python train.py --num_hidden_layers=25 --num_key_value_heads=2 --head_dim=64 --hidden_act="gelu" --norm="rmsnorm" --bias="all" --parallel_block=false --init_std_qkv=0.056 --init_std_down=0.0 --beta1=0.9 --weight_decay=0.032 --lr_head=0.00673 --max_seq_len=1024 --doc_mask=true
Each number is 128 + 32 x the weight over its row's rms, rounded and kept within 0 to 255. Layers, rows and columns count from 0. Numbers have three digits each. The size before them is the row's rms in percent of the matrix's.

# layer 9 MLP up, 512x128, rms 0.196, rows 49-74, columns 0-127
103:096139038136121081170125089155139118068112093121146115175138096109099126098171198169168149147040152116128202082063113105131120119054129054157115148149138138150145098094135130112109084153150129151140129157122080113127130149161145154057129112152135105091179071174167127123158158173110098102102108091089163134181148116132086178148137092068118133154137126124141146124152145133169113118106
093:142065118163161161151111096122119154112147052084110065130175112111071151105164173128142130125112140116108161096094194126158124130175100102133158144085148138147140080106143141144143110090170087152174148084133176082131074163126110124087178096151109195118148128204156102153102115123100111197196153121149145151146112162147103108140096160113097102167078149097198132124088167161172142165135
094:104191129109114065148083107169074107126123126133099066087166104154123118142125192151120146169092177123114160177148162116121124138092102110141069119126135132179157128136105157094150075142117158078199117146116105191179112107101147069096130078079111094101173156155172123167117168113103149118134158073119135131183113117183114148124151099075136114164107132092104102114201126179116078162171
111:137100128136180105164168153140117122145113130064087115128187136155144143105117152129138129091178162133194184069122121168129138135163075093157094118099098148175108104088096181140080104187138139156129137115158100132119068159168157131109179119179110156078142111185168125091138126135097133156182117119107151136101155207145143152119080070075134094132132162124103107128141148164233124096090
087:109128089128172071099197125146102151052142063102130126100163128092125108106043170099136147111082151123134118181092142098088128158141065072156109129124089151157189109094132168151068107148148122163150170149181141157121091162119143083128099151107070128115178139124157101098143120161108156161108095100084144112117131191137142164118097076119132104147123128079100151128174146154193084170107
098:180104119091140140087055130168132147097117156116172108135111204098105137166120173083116157100063066095112147170089120108087153129073154124133059106081135158140166123130077107145090139109183103115141095124167118135106134072136148162133124094131098161161115123113137124132097053162056115198115134139105174104140125153091095190140117127047093103096130178167088132126133144109139158108131
098:138082159167183081123156098116140112057130113142085132117158132163124108128046126098181156124097195108127092101165127121129159144138179122142109132101127145113127056109147153140112095151206102112104142161181170116125106159117080089081138173094149156161153152128076132104157145156114046161121079106116090089165130151168127104111084112160113074115165144081134151060116176123145108112069
092:129170149119187096183080177135077136141149146100088127125129099150107146179154101077167095078102103159122076152148086201103133182134091116152177059116131145149052166140130129144066129112136145126122089144172112101137162116134143125161138105190140116055127164106178106163124084167195083105130132105133098083155159161105156144101148107091177117097097139105142127195125172126142154122141
088:215124120114131022157156200153156105105141164139092153120090172167144131157147127112135118082133119138125104168197073109115158125101178136134169147082135162182098148105140117134141102149188127148153129110117124173119121136150133179133127157137136122076198119112172147117153167125185119072130128142164127149134113106130169127091133159141193092176151136091129142186081135137130035102165
092:076056110131164059147096096094122154111145096115143140108119115075129146134116158118162131069107133206108074096101101110092175135105121082114169092084120148115157096142112179124124084135138153092154151150145176118106099133174134137142182117121124128144136082124124056082132124108127053147143069136050130086116099181178110123029123144130116097136122126068135127165132160169156102121096
079:128128100115157122111131120164096031104117085087134107127118113130061093118134114132108091096101172135189159194166121136072120124121077092147148035142135163167132117039128137103125115113187135204132091176103067090175097152143126075132106104137098084100163128126141071121136132134137049121124130119124117145107143119154111169091106077109107132166136159127086084154143171119136110102149
101:101102094114165080155139134136063106133118090062169144103113105176098106127058100097127167104074162134114138188149078134056125139143144159127185157074132144147126051125079122105095124117111141109141195090128119074130160121132082143183097118185120127075209134166146117130155156149135115125113096107140093169161165156082149195080116101116121107090088133165119087099129152145129133126104
114:159152145127152096142098106085171086108152116085104075131153119158101104136124133068170152154082131095125149133140101083100168117076163160104114184120139141221174098086100108144075093120128180076145115126124060154136125128176080096142077122104137141105182128087183110174165123167136086119101090091117127130165098110114066116130136124123122129160156097102142119119120129171147077235109
104:144220079011157107145139194123089077111135161115115124117128157147088146158150116112123083133121115110182103136162081078084127177089156137116083136127131160112116138120083108134142112118128129142139097135122130173102128085131104142164059101118120091123148191138108090209197084117123099118166123072113148186073130089101104139119120130123153159069132143121132132167121182133150078120142
108:184129143157150148132118084111163121166139096107145124116171147161143125125163164098144168133185127119168166132122134151132159100078046154199120123123075147208127125045122113130051118133154126137079131156113114088156141144131109109158076120159082143138158093107184113125140125211169175164111130177088159135159104077182075145139128111114151077142122167043111121155113142154139123130138
099:156141150144138151189163097122116061120108142136136105182127108150108159141093118114126088123146141069114135174169129173106107133153099139127133090167089156141030181103137146063092094125118125113085094143134110187141107168173167119138124101161139104155180132182139070159139106137132116120098073083121136111125129111187104193132101132118152140129117121150070034213088159122173142140154
089:131113113159138111109124129160115107097126078101168142082110058100134164116145156098153091174109162194085113130125155100125118132134073099170123128107169159165161122115091132085052123071175076192172092110163093123181112046073087127115099100133152087118171106107159081104182103130171130102097148121140132103133153159166125178158133127169127076161074087135094117169116101140103158093117
093:135121124143134148146112130157181111107149072157106126151109061065095160140134138142166110128131110117168194065108126141116118123156070068202124122113100149137151118094133170136128102165142148158163102236152150133092135163074159102106124160146192184149156105123115070135156125154106142106091167117107166100088110176186126113100155131127114098143066158152136171119188151148087086073122
100:141099093163157108166167153124074135103112098117110147199147158035157163209139155124101128098092110103148143127110120115129096125122160116082108159056173168194076113113124121127131120108162185150117086142132086135063137113087138091096156103167105129117181095170157138122179081086116061162126163109142114117096109163146117119099076140121053123147087154166139085151140126085116148124092
092:182111099190129131147107156069137071058077070149163110154181101123113165116128120145213167087131170142172147094121124104128102093107116136134124153154169156150136082140090111121140102137137183106175160203177122089123107157126140083062084090138194110128144087165167136124188139119135129162150102158115136117130081142170089141099110118133140120167083102139073141140149131077133123097070
092:101152111120169123153099089107130113137176074081125135164161148075158138173154099132103118150128079155158123157098145144131103133101134102159062113092134160211128067119053140102124127083153146091125159150095104136095137122097081095140147067086155143071132141123131164115166142150124086107092127116114148156074153168176169087079147176141065128061152109215175118116168134130120103095110
108:154140136058139147132076150110109127137160133110135108123098105074150173129112116131098168126150097069119138108140124118112157172146121099177169148129118143101078118059126199058157103172191101198146091158122065121125092139181131083157115140190158136126177116114160136117109142176081148120096112133109188096072092106127107118085106138065125131177114143093117099190134127089193126173140
091:177174052119151111147123109149095131163081144106094107185123114095140144159150135117132096116192161178119153152120105119120081121090128073208105104128123158156133181115117200120143107088167117184090076105095080109134105113124129091119093103110106153091117076104110123072180133113143121084167127081140151139168107110175119208087147188128068094127097124085117133160090123134174127173138
099:175132098026136105176075117120080091155185128052074105162125131087127116174128109150148157098190143128102091169189120192117095162161146136116091160129126166171142148119087187106126119113127119145117095122074103160123106138125101095124142149084096102064136136150155104058142128116157167114121138164112192138131099158160168154073122183123130128116108057162118129142112145117159144162161
103:205127154172129118104128121117151121077102112089156131069162138108099137184162112146194182077163137174115083124076166149082133141104089067176104127088138150125171106140108117083118101169123144094134052165133115118092077176113134141096155097117130127071085097159166152123169142120091083172127108133117147153144163136179131084104142147121115101169148188091097086117159152122148101063084
095:090072146149181138101097070187104089114177101090119121204128118126114154141171171131103123191172152134135123078104161142112165177076146092124087122137094134138178110099118142123078103122137152138122114111150110165105173155095118106155130118135113146120173153181189109180143078166097136172115040064124192109133152152175155138121071135123132094111160165169138143121164177147124108089092
# layer 9 MLP down (transposed), 512x128, rms 0.2, rows 49-73, columns 0-127
096:096161134139109089114115122138089146122128152178147178119153075120118122094083154149123118126172093169081160101173198075201154131218124130095115100087163063074097133107120148097175089104133155172139090131166178159150190146137101068131107113191147158150062137106117122094095105141117142100142143135135125104113134129081175125137161049079129102130133129109133078152142155091178132139129
088:109136163152128166120094108072145083113060159150165141134098109089120162140114077074128100131139132091103106102164084054136096108083123098093094168144108166157139179155125100162145086157125129146073173166087066085098105116120122136172103145157188123118104138108114144118116140143130142054157068075168077129040134100085114146144074113155180123136130098180128139089124114151095141178145
088:083132134150089128114114137120131178085108141026140143069140162098110068084107152153089110168141140122164158105133105117142122134158133127166134110137136157066138115107159130121143147121080109169102157093117140167127046200099109124116079091206188150112110097153120195121107091086105164105116129114097140157181126145127133165123165167109131122069191117179110069081172128091114124121088
149:091178131159176096117102158151088106138081154114108118137124144097111181131109137140073112126175165115135129085213157153167157149121143178133134083119129191048094088178117124139097122215082097121124121082162130122106136120116159164182115151128135157107124144106127143118110144098081114170127138085215098146039127140202131111130128121166142101124167130161104171142139175137111145067120
121:124191089133161089120152163099137074127104083098148123101143129135141144149125135079125083100130133134145111160101106129110157161083125126131161118092100255146106167134118187126139035097152149145133117120135119115165161108143147110125101172095197146100128137116121150093165137127109146069119081123133112117069132189224172150094107128090114121157108116071095164159109157147147086179096
097:101145126100149079079168080136190118155132094152096127109182057147151110176154087101114082191163103114125118109186095176169126196122111100108255122171140060136168118085117146122166192154130116142137125096159137122115192154143102140078127101101131084161141102117162156153120070136111168149137146081104125116079138122138151134157124121128155125146166119155120123115102106101135093155089
105:114113130172137167136148123142183201133139090134123127140150152144161094149126134081074123034094156111156127152134134111102122096129144164139133153153132199175130180150208158141088113120132081035158121179217103122121123162098106121104110159089137126135090139063146163130153175147104143149129111103165145130140112069172161162086100143101140180148131192149132125152132138141104087082087
081:139144091159124129106122168060145081125126150167094144171119133129140180106138116159168095180158092066092166125151141090145152059133039096143131128132137191129102090120171054126147176143112109131117085135112104111122094157126163163113122105188129111137081119113059127121051149075164124109117119109099115137155189088093178099168118113119089086132135185090106128075144168125123153166152
079:105129109113127180121217091114109119109176066155125143118089126142072122111108166171102158111096122180162183149132127133129133104128060087085151105101138090135131095112090081102125100129158135174117104073139153102149102116133136105072073082068121156123184123076149132100142219123122100151080085148115166090116126105110070122200130131117149158137111142128041141125121109090176150108117
140:120082088150181098114155138157138093094115133126141171109136135122147162146134138133134115131124139151119100143154106128082166127152119062118121122102138255137105154132141155135103000132131083119137113158137096104103136117134113093145150183143131135123102135185128125129126120109146129128125146128100099130091113175151150134119138129095155153168127124079136119149124122152150114145143
130:161125085096191144126132193152080126149149177106140120129101128102117155153162101126122084107136175126127113147104110136070148141120144136141135104151170255115059152121078127159153028107171117143113083188101141108099158112110159087122157105124148123142147148083123145112162094104091060124124103101164095091117076098131136062091119144145108137106127075131131125172136147125160115167094
093:083168121148146170073180108126146154100138156125122122114122170124130108117134183150245133119080164082100109134082169132111119114155123073139125116157140121144160152093084127181134189179146131119080142152131162105103125151180142130121108146182150105090109094121143114156093179147107096159098125148169159075095106067142105180146098194188104168126158144136203145082156101134162116086127
115:127160164121098180133149188146139190141120126098114169144155073092140162098126116138093147175159107139101125081154123117117075103167105162185085152140187105116128111138184086136042196146157104113103129159141158116090138158166075167165141100157119134113162136134147081149102105147176108096158089176176165143093115082131123177145128114118125139158140106149096094142187146108065070060096
112:156121105130147084158192125123112113162116158148168151102121146098073073106194157087174158163151060110093070158157177102141085134063126099145098161155125133099113154141107104126128199145056126127139134138104169135084145128195123134140081168146165093109134158110133097131156082167119112207164134114132143177114166049076107111146144133171151127094155112141138142115087130078097125116077
106:138179133089154132079172056156120116063112120158130150151154129155139107161194072128175136086107169166156145119101105100229175066110170171159101088167110136121176156066111140094128103156112141173107191102118160104162115131075147094150139112146155156131081116130140124114149150172177102151172159148129151124146126109106123149135159087076123167121126191073142134190155135147118142150145
119:105142150179104136096121091145133129214127127179145139138186154111109111147194150109117200119122143149114116168121179147158086081099121153118135120093147130144103217156106217116158119092112152091113104140161112174199151137143081129119142152139135202072137067129141086102108166189137175102120085181132166108203132132146107143119101157135122118170136165110151092120090118139118139100161
089:111119152171120124152149102097122138121093165169120104104108127070095135088080145127080103163183114135098087179142111156163157165175041099172150159184088166144133115105112128140134178077107105159130107104137084103193152149104133127130175086058112124146167089085155192112098108104154180173102115130116141125105164136124128151179079121143128157124162117096074117087098203130160074096101
090:097172122138131121111155133138159159163119157179115104149093083115106123172196172122138094162121121109060143173117081106124199103225127114126096117157134169101133107126107111191124154136117095163107118183090151097074049137117107130158147158104147111139176122114102164095112065125095077123138150142192132129099159190117104139128176100110147154163064120135116124110112091167067143088079
098:180136164133121136132128117122079119098133133124115160148113112128101121152147124202156083175097086099090117107128172153119149058141146140135090122157118108116127036081148203097132117111111143121104177107138150112131112132121131152121154190084135120135111153138097129119169114165088105122062185111156088117144184056160134124062099159226111121125073136116068142125066101075075121143106
088:086122159132192226175071076087091103138121063120075136166139103136109124209130100144167151137153098159104107099126079107166104124141085180055154153120093079134155130113121069143151114120115135117103107162162127095142114130102110115131119119138103135176107113166065106149174163112131171119162135127115145111093213172098157085072126153146155123088114157105121128130105137181103148173105
084:104123092156134132079093177118085123143080107104195115140163151125104122058146097179126123152185199138083156160149093130110103095114079117177079152142137191072093164133127125127159118145109123137089151061146147111147165149134117121113214125144111094128130113137091159092180150120169068082173168133109188116146156165124119142112165140130106123092146206087115108093114121102063125161116
125:073086122157148146079136218099196146154059139184128154129138162128135144156190135135100137140113130125150128102095101135099126077135129127136177117075143176144097140098133102130155066135096178122115062138112156120122124133080148105165114116053114068149127155193105179114131173155123060127126088153153156139110134166134117199121130106151118116156142149117143059147111059175079109130150
113:095143152168148106178159104135131105078116095128128125122159158148138159188067155094152152061129168166099127116118129109069172118124121126164210105106092086129164096130120095128129100083148172118078158091148129052128146115114112146053147122196126154151141106130157139106148155164103143145184060138155122178130163136127149214129146196200086137146135113097126119077126147177116116125119
099:119123151078114147129134178127103124165091123165148143136143156148204083158160155132130127107138057154101113068187152107134151157181129124141151119089170152156168161131118151167118075179078124085131146162114118086140102188161173096181138157109068132150183133117135181134124136107130142113137059161113167149128065123055164138143083133142152100146093171165178112101134145114181170197137
104:138163099133090132137162156082137110145050115185185107124164142121125192137173108107128109075113096131130129111193115135079159119159105109133161020129197123154137070203092180149147077145117120106112172126102107138152145165132120116156101173121120115090135092143102150155051121129110076143122134121194096164071106115135115128120148169171092076106111139116134065114132142107130162101137